Each number is 500 + 25 x the weight over its row's rms, rounded and kept within 0 to 999. Layers, rows and columns count from 0. Numbers have three digits each. The size before them is the row's rms in percent of the matrix's.

# layer 5 MLP down (transposed), 1024x256, rms 0.0609, rows 524-630, columns 128-191
093:492439518495513517498478500503506499486510477475564492515494539486548496531519477495482508524467524486477504439475509500539481509500526515526442472445475499521514465527510510483492494523525485
098:496522508490505497440499553507500526508476509463513496499504553532503487505483493473526496494512455475550498496515461452457467507487494516463502441487513510505495497497520513502534505475497478
091:504493459461543541484541512489491510463450502536529475544519447526543498517486499464507523520486447502497516498504509437498472453485541502468475532524528504467489489496506537473532467493534507
108:500498520471518491475474504524501487479536492508494532476489481522501485506498500516465550508478490497488509462505501490475529495433535511528501470523550511519542510483492505499444523473489493
092:471526487503515506487490469511514492517495481478496504494535495509484471498531496508495494506524469527491500416475511503474494521486465551521484494502517546493471505470480514501509499487458556
121:492498515498499511470485511504546515492522513532479527484509521481512506530520509532521505499496529500495495523538486456499511524458511517490520499491500505533505495482531483518498511448514455
116:446531521528517486465506470477485525529507485512489482478496545484482477482504560561485480533530500492497490522498489466516520540497483504485466479503502509508517485483506488486521498504507434
079:501485496472515527519501481540516526508443521459512484487466532504539504531516503428541496512475509489475436489501506542448504478511487511519542509479487541504544459515487491502458511535514465
120:469541485529471507498453517506503473543524491539464545484511483536489497515536525513497492476524491481501481473491469488474490543491528509423484481486531496469544494512500476506470471489468510
111:503460507488484498492502473531486505470498507508499506509510477463485505497525516535474490492537547517464483475491483527509528526461511505530494502515514532476529512483496467443481514505542474
087:510490506502501487462495555476512467487491474457483505565487492539468523511479480471524464470485510510472471504471507526483531456503482528470518493481501500493509522485483479443506488511526537
089:513499484488470475476463491522489520519498530499482538487510485475500506524487521508481478451493513457494519497520493556488493547529496502477525457503487502469475560501446486490494480486520488
098:464495502482476502465467499511516483468523493484471500512467509501520500506478489534530491489505511550489528530511557501540468470498517481547504436529483540491448498519494495509491491539505480
088:495485497513456513479522521520529459496520510494517492509513442522526494467495518476495490541510461474497519506464479507492506494478536538486501495519499483466478522487520506512490477520522482
090:509480468494519474476544527523497451484498486456484520490465463509500457497516502495486503463519480425509563509488485487467512512505485510509567479486489536508483515502482552482480473482454471
094:469433484486481523481486498495510487518521525505495506461511471523473500515529491541537505500532501477526556542521500484504541476530484525513478486498471503518471487553499508512481513467513481
120:491506491500502515508469493530498507507512485481477516475499503477500494511515477520500465479482493481543521538510524496512508458505513467519524505462450506523466488497494500486555486471445529
117:510513520500507497510471506523462482435510493484460486543461497476492487498480454500551538533502508503548525500492467534467521517531511542531501482462518522529496499486519510488490549496471514
136:487503529514479485515514506486497507531519488515484507489517518497489489498529515496508515527547516536488494540516515502514529517459468484473467496511517484504521506478492496531501434497511533
097:532506505483518471491515485501507468504504556528496474495491458452462490501498486529493505496474484503481500490492507496535455464523558492488511471493507504524482533462537471528457498500540532
103:475480492545483491509516462514546504484489524435504484507479521500506475468468556521516485549506503485487534500500471509507513499543473474514506516467538481488450505520470470472477515501462473
131:488474515496501495507487440531548535517512524465495497515439494531476503479531546529466462519496488475473509498445508480514514504512466524518488549466485468557437560483550503475503503539540494
101:511489482521490540522539514514493509525490474467496507472501456494524534464477498494463515528473514509530475519464492504503529465481451506521530465512523528512529472517530526463451492544491495
102:504516477538444512493487515492491487503493550478482459477504538513534506486524504484482489523501490530493535529515518524509457480470500526522509546538505464451483470529492547475496514506483518
091:510484483487507464479533492549504494486503482511525466512533475497518476481496508437491537475463489449530488544527521520486467494509516506527470501443469511479504493496495454465505513533525503
106:511493471523543546497479530500477501526524500482487510497530549510527478502475513535524461467486441474538501523496500475490467554539479464507505478498539509491455521536454534481510483513465543
093:526515491493472522532502514511533492494512484520482519493515504505493515510505513517498482512484495498505510537486515514501543488507504500490511491490511506506509503501511478519480463531490501
110:487487507488520465481468469494495510512520545465541496514507501529486506491464479531483479474487490510482541469462510553519545500482497563509493496486474457507508529474481497451492502517512517
080:487529490541491506530528500545500505458478478456542505487478510527535508480484480464503506515456484499485514522494490476492500444520516466536539503454485522489511508538586525475459488489486513
093:487450501483527480479474505518550518490551520492515497515496481525500475498521503488513512523505522488527516499488476558511511503479516546492519510475476503481509495538464500507527510465505542
105:493500525442518511495493480484499489496484473498498478543468534493532539488537528483546475488494508488470545569500475512521504535474481477468503504513497458496517480511510489524506471513497507
105:458463513557529523506490531533507493478492517523473495482531510504482470535495505470516530516471494515497534506478501498515508507486496474517495485459500521471526544490479466492529428483510493
118:498526479456480449553477505553480529480486450501468521477487520544500509504477542504549497503504481475470503517500485480443492494439493456536565489521503453470530517503521479488496480454492505
089:491497495528478517507494500520495509511525458484458515511493490504479494505528471439473478536466478522514501466480464485472484476506517491524518525439514514476494457541537469448503511533510501
092:473524527483501498502502494498475516472532482509492506478519442483500530501540528510486516484509502485511478554547494475485454480509489504535532513495451525489465504511492485550472514533514504
098:517511483521522471503482484508546488475500498500501500504492516504523497496495472496518512473450500482506494478499516471472471475484536503524532498506568499555501475459505509437502508474503482
123:546491483534537490503510504479512527506507482506473507518502499452485511487487503486539538456488502520503483498514488479448471554487498501558506455485496501545515479539492478487475497506493514
116:490498508505469533533523480487512483516452483505541511491475468504510455506488502477569500480536506519562506484517482477506467470526499480500520524492457495527472516489522515522506517487471505
110:528453495482504528523509476484484518576467491500520478480479505472485499528437490515484457468517483452462483506527490539522480531544528504514502505512510492532492477491559525534526455486520477
087:486477500484492502473527521542500442507493463544528542518538449487498525516521494515482496478497486510507496547521512493486490486517536491486481508523509480515505490525513494499481475491472498
078:493489482498495496505495509524484489485493502501495475527485488480549529504491453489519531521515480503518531445528478447481446447484502485563517456439493490490517484537521550501528518499467511
100:484541524525522472537439505495536545529465513476503498481495485521517496452492476450504484485537476488469496497524476484499460478546458473499523490506536511511508555509487523495513498518518515
107:520475520541497477506528523494456465492439463478515536504532508478544485484473541514513458516508517496501526539509481455503469561456471492506512509515518493530492446526502523508505462556496535
088:513484481444471501482518480486493502523460521508515503496480542498488501469512516536523522517479446504493477479527484504495521489513506534527449528508511478508506482471474478514543480545531493
101:493491474556513452511518468493516479520501520465485492513501515496529460490503504474487488490446493507481542522519521557516477510473540489505483556506514510473442535500510498472504484548527501
095:487492522490457537490507492475482511483508514502496546500493523512548463529475512456534511533522498479472478494492514520488476494477481509485448549455489523493535489481523496503473473483504513
096:505495511494497516496469506479515505476508522505524511538486529482516501492498479519499503486448492463472493456447488520517495522536471533480527483496552491493518502543522512464466496516491495
091:496518483494495463522534481464472464539484554461518485484473517466518535483472553492521547459519505499496456483457509509478475490488481463513499463485517516474461482534524464456476486513529457
107:506480458483481524503471503508451462533513476491527512497525497518488468536509509501514514491492483473492505551528500492495520536513493528489531478508446504497479546502518492491537474479501481
117:494449495516522509490516507490530481521485517502496495497462517454563516462455491525499459512499498449512497485483514507469507525543495512490505484536493502514525494513506483497524453542449455
090:503508528421545512495494480512496517475505512488522509527499495485489492480480550497476464471431504459495516537501481496492527485508507514500530486495523511510502511501525501469501477493494496
102:495460444566540543514484470510481468464503517513507506484498516516466532495518538510500521476484537531527519539530539500512531474471543457512522515503495492498461502560471483482517529548521480
094:506491467514480491519504516529521499486462480516488556537507488501458484528410493519477510482510511498509496478495513479506460541536485571511434519504516517436524502520463486499454473485513485
081:527503498469483513511475508530499520500470479485477549520503500518517504479509473459526482541497478505528508500498467521500486469512496462496571482504500479434528539540527488504490493560476495
095:507514506509474491493485493489462498524502505529480478529502502463425458515538498526476507482517485498475513514495507506483478518471490505535492528524509536505482504508480489443488544482529492
101:477470522514505496490500490498505524475469490480499526496502489497531465503499502501495514489505540503476496465504496511540468548474490506531513518516518530448456519474474505493459527490517476
093:551460465523472480425526508518486518520490516508490543534502474527517501517513513523472471517490461467503485526483489527512480512471542464492498505520521492529530525474546456552542481474513481
090:536504480514513515495508467475460492542508507476545515496482472498478499491496512504488489470447470501486521486524478532476480519524522554463524503458497515487477536490526560489599515479493484
093:513558478483463452498502509482540477500495506476515532485487507504494515538505501488519479514524562531469503542482474507501497493517477492483501486501493501554520541467492534559526475502532551
082:488526481553487509509522536514515484499462467547522542518473529564522463500493470472509495475510537496537491510559489531515490485511505480557552448459490499495515499494529492495471470503504506
093:476481499536522492462491550479543501504525474539496513490518508495464478520508468498533513488513490498484521519468455526523526497473510510512489499491506509489496494506442488463535448456533499
095:512491559484474480529468489445526497528493454482515496449491495504520524491548518511508476530478454491506485487535500509478460452454539545493506505514511489509513518528508545488484498443509526
102:539486498563491530449463487503499498467503504485526496510507502550506498504520476550502539524518544484480539515460451557542520508511485500497496492500528510518496487498501485526549499475515525
109:493507475526483448511523501441527494500528496508491473499545515479501512546503518491519558532545473553493485427518492471526541491537508458469491470531496484485512497534515475532472493472520449
098:510516490508522491472534530482524492504499474513506520517504457555522509514485504506508469469514479539509513508484519490461503534509500504541468500507503503530525452525528492495506513512504519
137:495469501476496505500472490505504493521504464482521500511468485500527469513501460501529499489483484499532530477491484502482500472486514510511533491467482513516469485523517514469540553510493506
111:475479467503509453528509484482501504530488505481498476518469512467521463487494549525528449498481471475499513507494479501489495498486511504495459478503509447510457524542467484499532480509482558
097:461478478503520512474491472552508529492483516492470523476517513560498534487517528520467496537512550497496505523505475470581533493482499507437471490515488496482465518516494478515536510505485505
099:543461530513495465494497515552490505463492527526544508474530490473504511504506494503487499517493472471491506509522508515532492497490541510479499473526530501468473529524497451494485474491518482
092:462498540491487510524525478513471515507439526498493535506455504488487489489459478506475462504537479441517496545490492477486514471478528506508535508507467528485525531478530501459500514480497520
109:496485533519522546506502477505527529511498471483494522520498445544491539494517482462493539501482498500500503481528487470536514499496508481543480490513534475503498514464486465467520472520503524
089:515486517490505490478483548489519533511579508507516495499482534473516493509512502445481497508461518536496516478539450530487513464504551483481486532518480530447518491479440503525490471500534515
112:536497485465542496526520483547502485469526489487473543509493477489500504474506526499543506503482458526447484488453489460493481518503457495514474458495463520541498505503492454524512521505481518
088:514457504418474495474476517527522511506503513494508517500520511468493501482489478534486505469502483465534465532439503539486517515558511507519550483474517493522448509520454484469553504476496489
100:471463500492522439491510520527498542513511508475453535477532523508497521494473446455498485549509476529485508499471495506515496447448470480537492502490499495524546474467463482455534532493489499
118:457454456467533496529494499487535478479523526453546488530482516449508485505519472500484489458482483542483500484565503458475463503483539501499530513484460481529499496535479514483486478514494498
105:498485529465472495480511535468466472506504546539540498487560515512554509552484538502522510533491483513519537496477506472458493487486494505479495479509489542532514453471468481532553470514490515
095:483511540450534540507508525551540489525527501514522505492507511521470499506516489491483496460509488495478497489494506542488504533517508501464513488550503489497529492502470519520530561487526530
104:479492482500502507442513516530516468532493505511512493510474545518495482519452500479488458475505514456514519474478464563519512489500524488468496501476480497511500491516528527505525502488461453
102:500487499482489501543450504491478461519510526538469504462446490506459477536531469512527491487514506492532464524523516456499498449544487448494450500525488491530483483519528488491445513441519514
079:477496476488478498469512518572482494500475466512463493501519499522522502533505475501475513494493432501507498499519487518479502479490530500509525519481477524466538485502561512475486524478497498
112:486468495465513501520511451550448500482532529505511499500523504496445500475493474457518502491531539501523487477465507474503490519500531500525503468449510479486508540510496547453506491507487512
092:457504518513491458543475509517506475502480481504492485459498509456485491487537528506468485487521513504486492501501517477491500496478502507474511503515516516502507517428488497508490456492492466
083:525515507489504477512543480511432496458477499496468520517501463513485501469519498539495506494499505471482465517495475503490463493527495491505511506484518522537462538529521499468451459435492517
088:448548502484531500457452516478506475543486506454519511496461502554482469494500494484473571507453489535502521476481482499492517487505503510472509505488516491504511491521522540524479508483492498
108:546479527474491490492463521476500496490490489518488472529501469499527509505515501492521528488525491542499436498544501519503526497513503520502529489480517519487491519519497487518516490477503517
083:514495500501507434521501523547516504517512507531536543506512461488505497491461483493457483471485499487508486544480516549478495466527529499476493463509517492480474496513488494503526464467469488
100:472487500509506507456492533494489509487497515484471534505531531509497519456515542481512474480560524504516480496504497501533538478444510486518487528521512513525512519506501459519513517509537492
093:522517536524468466553500518506462538467517508496472563500494475503506485471518480497471478474466464464490473445518536553516510500522551487525546524502520477534495499509512483521522497495516515
099:451501499505531452495496520488528479462505444464457530521497453505494507525471506489505502485485518495473501569497524469531502468508525523532494544486531515462525433461520485488496422539550519
104:504502496532472500526525492517467474527458474485500518496549487508534520507513484514522518482489547497524526490482463487511495469520513502490495503478511485527466505503549512488515496545473499
084:506510516482474514497506536492518514507491502498466540499511532496518515492532500490517517559532481516508485541546493498508481508455481490528487504509461494484521517517515495465486476506518530
092:519481521508493509514458506547495472512506523488513507504509480513490459521422520492495514499555485495494466531462547493532507502478461473498491517523517524523496579518486489493475543518503492
084:495543538508483496523437497466514518472505518485536539489546494519521507485504501484501483495494523512467513491477493509522491509469541461563510458472488528467435516512496539519495493515535500
117:519470480516523529472489492473520484480465494493494530531475467485493539497487466457485495497444446503471483502492455509496502517510470494510497483491484528518465476508480527453486541535474501
107:522476448451496451457483487495521488519538530525501520466516495464479496484466496505455505495478504454492523522501511538502503493505499523488458516473509530497519471504490493475474447525492481
113:498511482510483520488496493473520556509537497478523520555457533500496484515462498492554490470461541481518466497489447534481500479511473461510502510469502516495521477524460509461571474510475483
111:482537502528545496455487501493502491472495479515531510478543456495483469494514509543456479463471513535492508476503513504530498532470540523494488497469506533487502514507545444496496454488518491
097:494499480460474538492494470498539502533497521484507523509500495494503506501476475464494490491525517528521522459463469494519469529521487469555470474483513518507495519526537496504536498512506464
098:493517584493492514435504447511440482481558496498531521482480482465522535516537477503492503483499522552486486482500492505542490500511504480442453516464532514489496534522472457520538471524452481
108:499486526531452563473512483547504462507494519485526506499494512502499551486499509523498497487513502474526480507521442483490489527492541495463502499476489489498525481492547510495475467529521499
089:477501463505508581494466526525490491460548519542523512489488498496507482497464428514554478483508490523490503472509479499488509531487453519515498463469450514483509510519500499487520531511478533
099:499497470528487521535501537503457520468482450543511549478456524525515490448479498430496505500474521492498503510515466578497546476511510469471514484506486498492531528509540495493519545503482522
095:487511507511480508482474468466488535489501492520519501501493518534515493480491486476467504505531510517491497503542485474543511516528480508486535503470505475515504509474490476448511448488520515
105:475497497486493457502515485516492491466521467557498533557492482464500508490490515520494476492465493518465517490497497479537471531532527519515515502491533553496524512514487502482439517512522513
097:520461501519459512506491481480494485499540516477511512487505528473517471509475505479530523545507461507484546552512489508479520468454496485491473536517466549502518492506499525516519505531466461
096:478488510489505492496492519544543520487578481491494567498504457448485537497488492492524485491480496515473519484514491459521503476487499477524531470433516550472511484495474509452516473459508504
# layer 5 MLP up, 1024x256, rms 0.0674, rows 525-631, columns 128-191
103:514462505479492497513472524496500429532502501514511490502519511480496485535517507487486559500533506528508514470472530514476512504497481459508498498501501492507517510498493474516475539499564495
093:539524542535501551529487504473516518516502551484437485492532501517398493500481511477485472492548548523513496506481523511501464522483480475472494504520546513468496537476487466507498506507496489
108:535484519507473563514483536499480463483478519500510509550482522498475495468499490505472489543518529529489497476493565509499500523505451524484504500497493499517522483483524526530515521477509529
094:543483519476490500513475498493532512493485531476548505549491484503515515480539510492511510494526540537476506508511491521516500499503485486522457534489524473440544490516503503528536508446525475
105:508499505503498535504522496459480489491472460497514486536497536476504507451536498474495502533527480513501515483469487507508534518513496498502531491504507517486501523492450534501501518501500507
103:486513519554497472495506483452492511493479477507518486517477516511494473472518494556488524501539493524494444484486501525518488516496484530564470478503495447503487470475460504479511503508510480
080:519491471482477495499467462502475516522490504534544491531513535502487481539524529477511552472441490501488505472534512436476494547495491482450516461570471492504484494499531475494521517475538488
112:472470487502497555510519488487491486512473489486501483559522505504492490517534463499519484516503507518513492494516542470464531526492510496514504495481503477466479433497501506499469511487515497
088:492440498470442515551478486494486504493457498492518461548528451441505479496550491512499491498545528525489469486489524518537494486495485523528479486468491508498486477471494491508532499489536485
094:492507493495484492501465455490495505502523520505484501555530498493461489519493442502489508540508486513521489491507531515524478552458496456480485520518517491514515512503534489496481516480477507
090:529500490522488512493525534474465512536478512482507487497502498486502474480511504504492529535500505534498482507473543477481558504489510472552477477532487502478521422518499459499513519534508510
097:515541480517526477486515461482483494483478446488539507516506502515528474511489504550537518479506539516522524492507472531496481512550506502525447522518473492477509496494512481515476511467518489
096:549503491481509524564539512469485473545488504507490502541469467480511493494551516509520504490518503485502500504511535499481546517535494494465482490516523515505503519487476512544463531483532522
095:480489506506471500498479521465524505550509466513502511489536523461488512501496487503478508526554543504490501480516529470537518480425503493514516490498486509489540448524496490518471504533499490
092:524512542536489495513500474465482548471491480525528486489484489535522490446507512517488493504505531493479466500519488518503508489515514532538423504548493489458496512490511495516471499539486447
096:484516535546509518481514483449496528517506497533503489508517509492485511506512512544540531531499496524520505486459478528532520533480471479522475486545473462486470505492497471493428530524529471
110:498480521499521508518499517470523477500499520535474463515524512468495498476466546485492513493469488547469470486538472492485500524478505525539492532504450481490516465467491481499492556492499528
176:510513540546515508528489510429507516560482486496454502511522508507499498521489553521527519527542537551536483511507492493504546522468462473493449497543482479468508475480464473527480493497528522
098:520532488487504496442511507488453518501504463510484491486511510501479515521553547478457514496501498473529491483503487498536489499472497476542509513507459481479539496496464433509480503535462456
102:457495480515498541552494496482488497516437516497501476505490517454506476509518538489524511526492480502548503491467503444479495491471491487485517491499491500490500489466471535475480532506527455
112:471542522526507572532536486427496523478466462483517485514487510440497504474500507531472519511537495522469531512519520521482496557501532492540450528504481466491469513477439494516480475512479479
102:505564500513456471472509518494506491523502471505504483486514528461479464532489486518538564489497521537495519521494522514521479512510448482488473482531527470521531463448556479467469509457534534
103:501494498544520535478509482499448549466488443508459484529515480498477523494527489488534515517501462487450514495470485473497491524440473474485502494518493470545500516458481505456507551487547526
091:459523520523476533530534468464463511478473494512480518510517521507492489496495513516495513586514483505521516523477497496473560542449496523499465526509515511470511437506472511464500502512482501
106:514480490523505499493505486508482540515463459542502478501452469514526514453519539516536509494564505498501496506547558512514481513532503510535495517517475442507487522508485502487477507517513485
105:514469564566504536532528504491509525519497505443458513514504471475512492530505533499539483518521538549507470508488496539481508507487477544491417526515477490513478501494520488497517488508567500
110:536518540483522470483550527497515490545471477470510480503499501471451542533498494484539554497565501522553494473463526482523452482484463485540510480451538464530563505497507507504504503492485474
075:468470533513482501540471498500456484468505552475472472498505492489469493505472504501500516515495507519530503491518485522501557505459469497475453538517480513551470495486516452558559508465512514
096:515528514490516486483546520435474514506451478510509496507492508523478491511491488481498516498549538520470536524487537502498482509479511486521497476529527468536493485512528470511514525507507541
107:464482525474483501541521527477522489519491498464481471547534506458462548496488535483528511485506492557519510494494463509524495516468467539495446469490474478466510471494481498512524492491495541
103:511525490517556501484506496452486506457481519524508459507549538469465485512523481463479521537465467499458511469480560497497515497533500484508484487534513511509484532469467501522481504515534449
109:488478509461489493505489484510503519485499520466492477505587459490484537492523488527530499515479493505535472480484565488556509490491497464523510474507501495479490459463513474520512500518477501
080:492530499502485476553536512451505511520502431496504515486499522486539517512424495507540510452523528488493500523488537519499467508489478508513461480493532499499541534450505493564499487477472483
097:528549541522501514508518529466524505506507480504547519547518539500482472469473462544502511465493499471477496505479470517495502531508509512483493508550523487445487511526503456476464525509490492
092:489530541519510486509483501475528498525460492513528447471506491500499508507489493518499544515540487567485506471545478500484493498459450489515505466515460490491477499465493515528484508451474565
108:499472534498504510537491495470445483531501469512471488530505495424475523457516488514507503516489527509455547480471466503497510492488514506547508470513502488534537505440487531512523538484522577
113:487491510476456531496498474503482506532499487498493491507582509500465535502544525487505512560527561510552506475542502483525530485486458529542508506493511492484497502481510492510561491494502496
109:539542454515477477493499480482471497515496512509459491509530515464515481491518520504469504487533507533490450462528510446525492509527510523502529487512537495458557478444507531492494489488465484
103:485501504516475515530514478497529570512481543510463484531551516519487479498481526520458518533523491533502469513537485480506517542496473519515475512504480483468480493491467460503507503494561512
083:490514554503534502495509512469491526491475515498461491487509474514487516509497492482485485533467496497477496511486480562497547563491516516459499554529524524483490472476505453483495516511537490
096:518443464492465548532496495491437478463494517507493481525528476465453513485531497491505477529541500536538517477506459541498523507508526471489487510537449498516473460475510469543551483485498493
103:462504466519462524526507484514436491521510494533507496484531474494500479467526462512510497513509532523476499475475510473514528490481500506534473464495462492546477466485486511489530514510511530
099:503527518521487467515484545472458506464487490545470502498516523490467491518537555440493501526544512501500521497513496502540487490483477518470494491532489474488522541490484451440520505536493499
101:494526550539505492514543466507487536522487468485490478506454482504494518453528530486524530514523512524490526460515526487465486493520459534569468471489499455524479474511499506487528486512542500
101:483485517473448497493511465489521522569531505497494483503508456500485538460541507496510491517503530528481511466509492492507543509512452526482512494489519485486464495499508512518490509471474481
103:467493562522525535491536488513499507477470492467485501511527516455501504489500504516512502517500490482557491482530521492534520545490499481541483496500507469507501492482423479487522486531491509
095:537507476524519506478464503516543473485504503500464477503491458506457466541549495472533493518477497513526499495505473545483533490503476499486498501547466489506473495514504474461503543496531546
102:477514539505502471535479514492521520520438505480448489512499490493504534466515516510518514467567474498546507519534525492521508509494489484527481541490478494502488484470434495500515520449549539
109:519488499499475550504514468521496501468507516543486481467527517489510488500491478515527459519484533506529473509528495515515493562510480497509467531521536443480494507504456459502502517454532518
094:535472500529455511462507489497522481529509495470481500509521506508462470520492540512477519518569549529504489512478512485489481506458481473527491544540482475510517504505511454552435515456550487
101:470504494521523512478499514520512460527494485456471453541496476490495481506534522493478510546470521535504499492506549478496478505469502527527479526467490458523541419460503497496513475507533472
100:512470504537501562511470493505475515542481534466504472501497535488513493506496497483524521467511499510496485489504501509515455544501505463471499489492473482489537458483511513540522531479510471
082:508495470542497534511530503474479486469502484504505485465497473500509535494467512533513562521517476507468499485468480484474503556483501511547459509487489497534490468459504481479492510500520489
075:470485514511452519492505480505496491507478536516509496547533486472441461537506511497514485448514462485468483483481477493499464518502472471507505537520500468515469531474483477502502537511563473
092:508497500531497542483516485496490519479480486489462491501503535480481511520532498559556517505507508513475510482507511502544484524459496515513530507564499481471516458497482500492434509495508461
099:513505501498535546467562488480469484551469467502556519528493499497494502526504534519458546499530535476505534465469489483481491549487522492521500468535497507496504521506513520500443513529498495
097:506535515524508501498506520479485531521486462495447494500509521507501503503513521457476502539522550542491480506499578470527487481453485476520496485483507461496540508504471517507499488511516483
096:472485533492472523516507495491523541493491499483459491502497519464496523456487490496536508514500485517519483501518499475556498491495429477526505518498454467506513515498493488523537504510479499
088:487491483507559515550482528496509506501480520484541451496476519481495467514478509482551512550473512504476498493491461512466497557490539531490466502531495514514489451506491451495541523506525509
096:495515469522488480517544534498513468509445523485508473502516473482465500507501563504508481535480501508485504483463527468490491472533515541544438522470531507508507500466527502543469482508504474
099:464522506517518517490498485465465556500502534480463481490495520532491484515529513518514480495526520499484526492474534474490490474471480492535492486550460499550472510482523507508540501551487498
103:475498536501518493470496502506518502549490485472479480499501491507513507520492548515500497539484476496523469522502531492533490514476520460575438571500521441540538497489453479542452512513505513
109:438507494519502498521510462506470526457514492492511471510532468496519495496543476513512477528501494497500474496504553459494538495502508548515532517508547469480484469475476465503487508560538510
103:506553505538523521525508497488463472453500498554496510485521491426469502504490514537492505524514502519446523477539514486498525539461492495507507467527476493503474493457496449533490486506481519
093:554526535523515525509543527439479518521485464545464492529494487510477516481527558506503539541535533527537501478490495518541539529481490477503478516508463485465525471504477481481458538519539481
103:509509533485521471519537505479471482488477477488491471484470500482498507448499533534516512519496518534508497448514515498497499481490466553543491459493500460479485481506487515516511516518498457
096:506491498512536467494511524485505464504488493519500468529483461454498483544485465521561520475496466485526533493475519523442522495513506499508489510456477507545489481519495500499454523511535476
102:476528514505539505488539480502498492580469494474490481477507512498492469519491504544481497514513555506544509508505527495535455529452492495514452460483469482445495488521431491485522510507505506
098:524554508486559494497476532498480525512504471517494500503452505486489491507517503545491484485477513525470487483568551524471501504505504510527512529488478486502510501459485520496447492517493492
107:511513499522501522526494510502478512482504512547483473541500503490458535511496458518529519493492480512530566488459499501468483477530495486501496489490514477518501469503496476521512528512548516
093:495517534505531525519491506442486531524462475521529472509502508492481497515523434495501524480520467512523491498512473505511510519472518494506520523511486448498501499472463509413481507521469524
109:490481484515490493507516471512500506497488506477505477522538522516436505488538490534494527500498473495488475498507533468532541490533479495488491474480520499467475486475471516507490518542528527
093:488563523491507493515487471480432517496485500513516518527504510497509507483490519495472498540525523520469497525539484512516507507499511494522436558554472504496526476521505451563451478526532534
094:486505543460474516526501511489519524514464492526552500507487483485508472503537506509493539456493508498472486512536476500484507549514520545433481500539475507438481499507490533524480514485502566
108:488486484506485452534492452464475511501505497520519443532539496493470485493551516488458519481501505529471507505474546469537561493480524489491529478523508510497485465492464476498499513548499508
108:504497490497491482541484478501473482530486553493474450501524524521516494466537518511500502522520456481536494492490510474522504531496446535479533463487529492497498530467495459558521498495489528
103:511485532473452513543491487472495473498512491512498484529530494439485546535481512462481525544512549549503500484517465496517537526442498518503452533458476487486515520468544518537543502452520517
102:482520561523482489564497513493446486513520468468502470557475538481478546510506484500517504525497548519485512468497534524478522500501504489530511477479508492525501491485481547507509500496485484
102:515499513554509522456528523478517560504516503466478471500531543531493537525483473514521501497482518512539512507488510501521511527456499483474478521536491498514470457524474505514477508500482502
081:534510536512444519521508508474514531540513506484479499495494451471513518525472513487524464512497522482501485499511509526507498501540522470515522524500539489508499524487502514521516551495517453
114:504468500485455507538540484469506487522476464538476506520504510455487502480501521489538544494495527514500503478524508455511533537510471514514475459508479503487520484493495503493515544509516481
099:561513494508513509474587491465525557547491504472452490530522516523493487527473513497515495516530542501542494511484491534487492520508485456459436523521514477456505522530493429503509482497494518
098:496480499508484555513474483463477500487500502530484491499510477486512463487541530474513516531528494510521467481517474496522504472468501536520484515477469474500547483482483521483503513488478462
093:506475518573479482501498514497497534470506478528469505484490505496463524452487481535556523505553499479499519484453524510536521482490492479511475510545511514553510527507447445438481510518487510
107:505496464465464517513485490518507480532497501547509492501490516468505463524504491495528510508496530546525484463541493498485521488489449491478541471485556473480541510471451519506458520456532542
099:481489486517496518529503484496509533512475456497526504532519500477536484517478524554502504488519476516510491495540526497541484525498492548529450549519472484466525470514495457530469495515520504
101:514504491501492529520514499505469482522475488500509506483515516478502467514528493516509473542482506534497508496504524506522508519472484503532501492531520481487493427505471507520557507490486513
098:495478474520477510518551457475475551494504484487531495504499489502508540446528501548498487497487528490491533467459491496477516521524512512505496440522519487533481472493536498506502496522494491
100:494543501505498507516499517479516477511493510517452525531528513515473503499509495508509529530477497521494522500476491512522511531480467540483505509501521515490521496494460513447498518529543503
111:548515483509508514488501465515471484531480477517503508516515497495499517454560548498475513518518469519474486463532492455498546499472498481557501505493515460528501527439451471533485505502556481
096:529518482553532533463472490472511543509488478458446505488509453504499524502497493566560496521471494495537448508471536514494499539482490440467501530557531511537524497473534452522460508495529490
094:522481528509515484457570476453476528487480484494525492521507519520520558532519532532502525492525485493508545483484526500489512478508483447524466495499476453501480452488535499504491519500475447
089:553481508484523475478466506513514486507486512501477474551474495493484480534511571477527483503469489511525496476512494528528517522489479515462496538503497457486508489510522468523488504479511536
109:524481500500484510458513517484505519551502512479462499516510486503499501467526457549497497532480502528494492497480554568536526537464497502474500494501528484509534481509502504482519501469470492
116:459485542504499496463574522452475492520524471491468485518507514477501486521512487522497534520501506515505494490509557469489542510464491498509471475502489499505551479459484517495498503534494482
117:555507559508463477528533501448521561509506482487517499476510542443477551503474528535517487543510527510509497475520518470528562488463460490490512468477504476497498487517541505516508491502470532
105:455566530558509444488496464472462492507529471496489503542547517507501527490524488538497538493471489489508487491544510453507501493495520469476453517482513460494517485505455519484484532497502480
094:488484484479507480495535493504468467494508471533498481542470472481516513489545489551540503488536465544478539498466537535465499507496479495480456498484493452528453490456487453507490505497498509
103:510522473524515532493526476487484520565438506497528481490526514507478520535495538484475535503502532521501533507478468502496495485481482466461482530541471490502520474496519495480543503499511471
111:512505504540501519504482517538479512465472473515458483497532448497403475525527488492534499502514517527549490482483475459501502502493455526507505465523452511469490513513498423509494539519524525
094:482533479493549498544490485472471521499471485474507483519497464511501490501546542524469508507463468500477517490488512493469521513521526495519530469494473459492506468450494508485488507500510466
097:453512507466493542538553486495482469492485535569520480533509485488488506478491464501526484525511500514514516459509488526503494507495465497505512478448518490515511445477501511515465489462482500
099:535485492540479491504492526487515508525456463465475490514516493485480513532486477537561499488505497520514520503455488522472490514438465482499510491552540517514489480479500468493498508475494500
103:457487473534495534509473515483484502542480510445520501461509505468538493506503477515519493509500496520487485466512510502499483564490478474515521511537517464509500461480523481490480491520486478
099:482497487517532527518504468498526511497518503464472493484507465517491570513482498546544496511513524538509462486489544500518474508466493516489468487507508440519465441465501485496524507430502502
096:497576485527515488500508491492507465427502529570490506463527482514447515470491488487532476544530492503481479470506489480471482507531499467506506534534526505530495514468481461525462496518512506
105:478509526517501524506503505488519472527504508531410512497515509510450418500521559478487489534499507508508447523540485513504523547492490542451495537519535505488517514470507475479488496536535528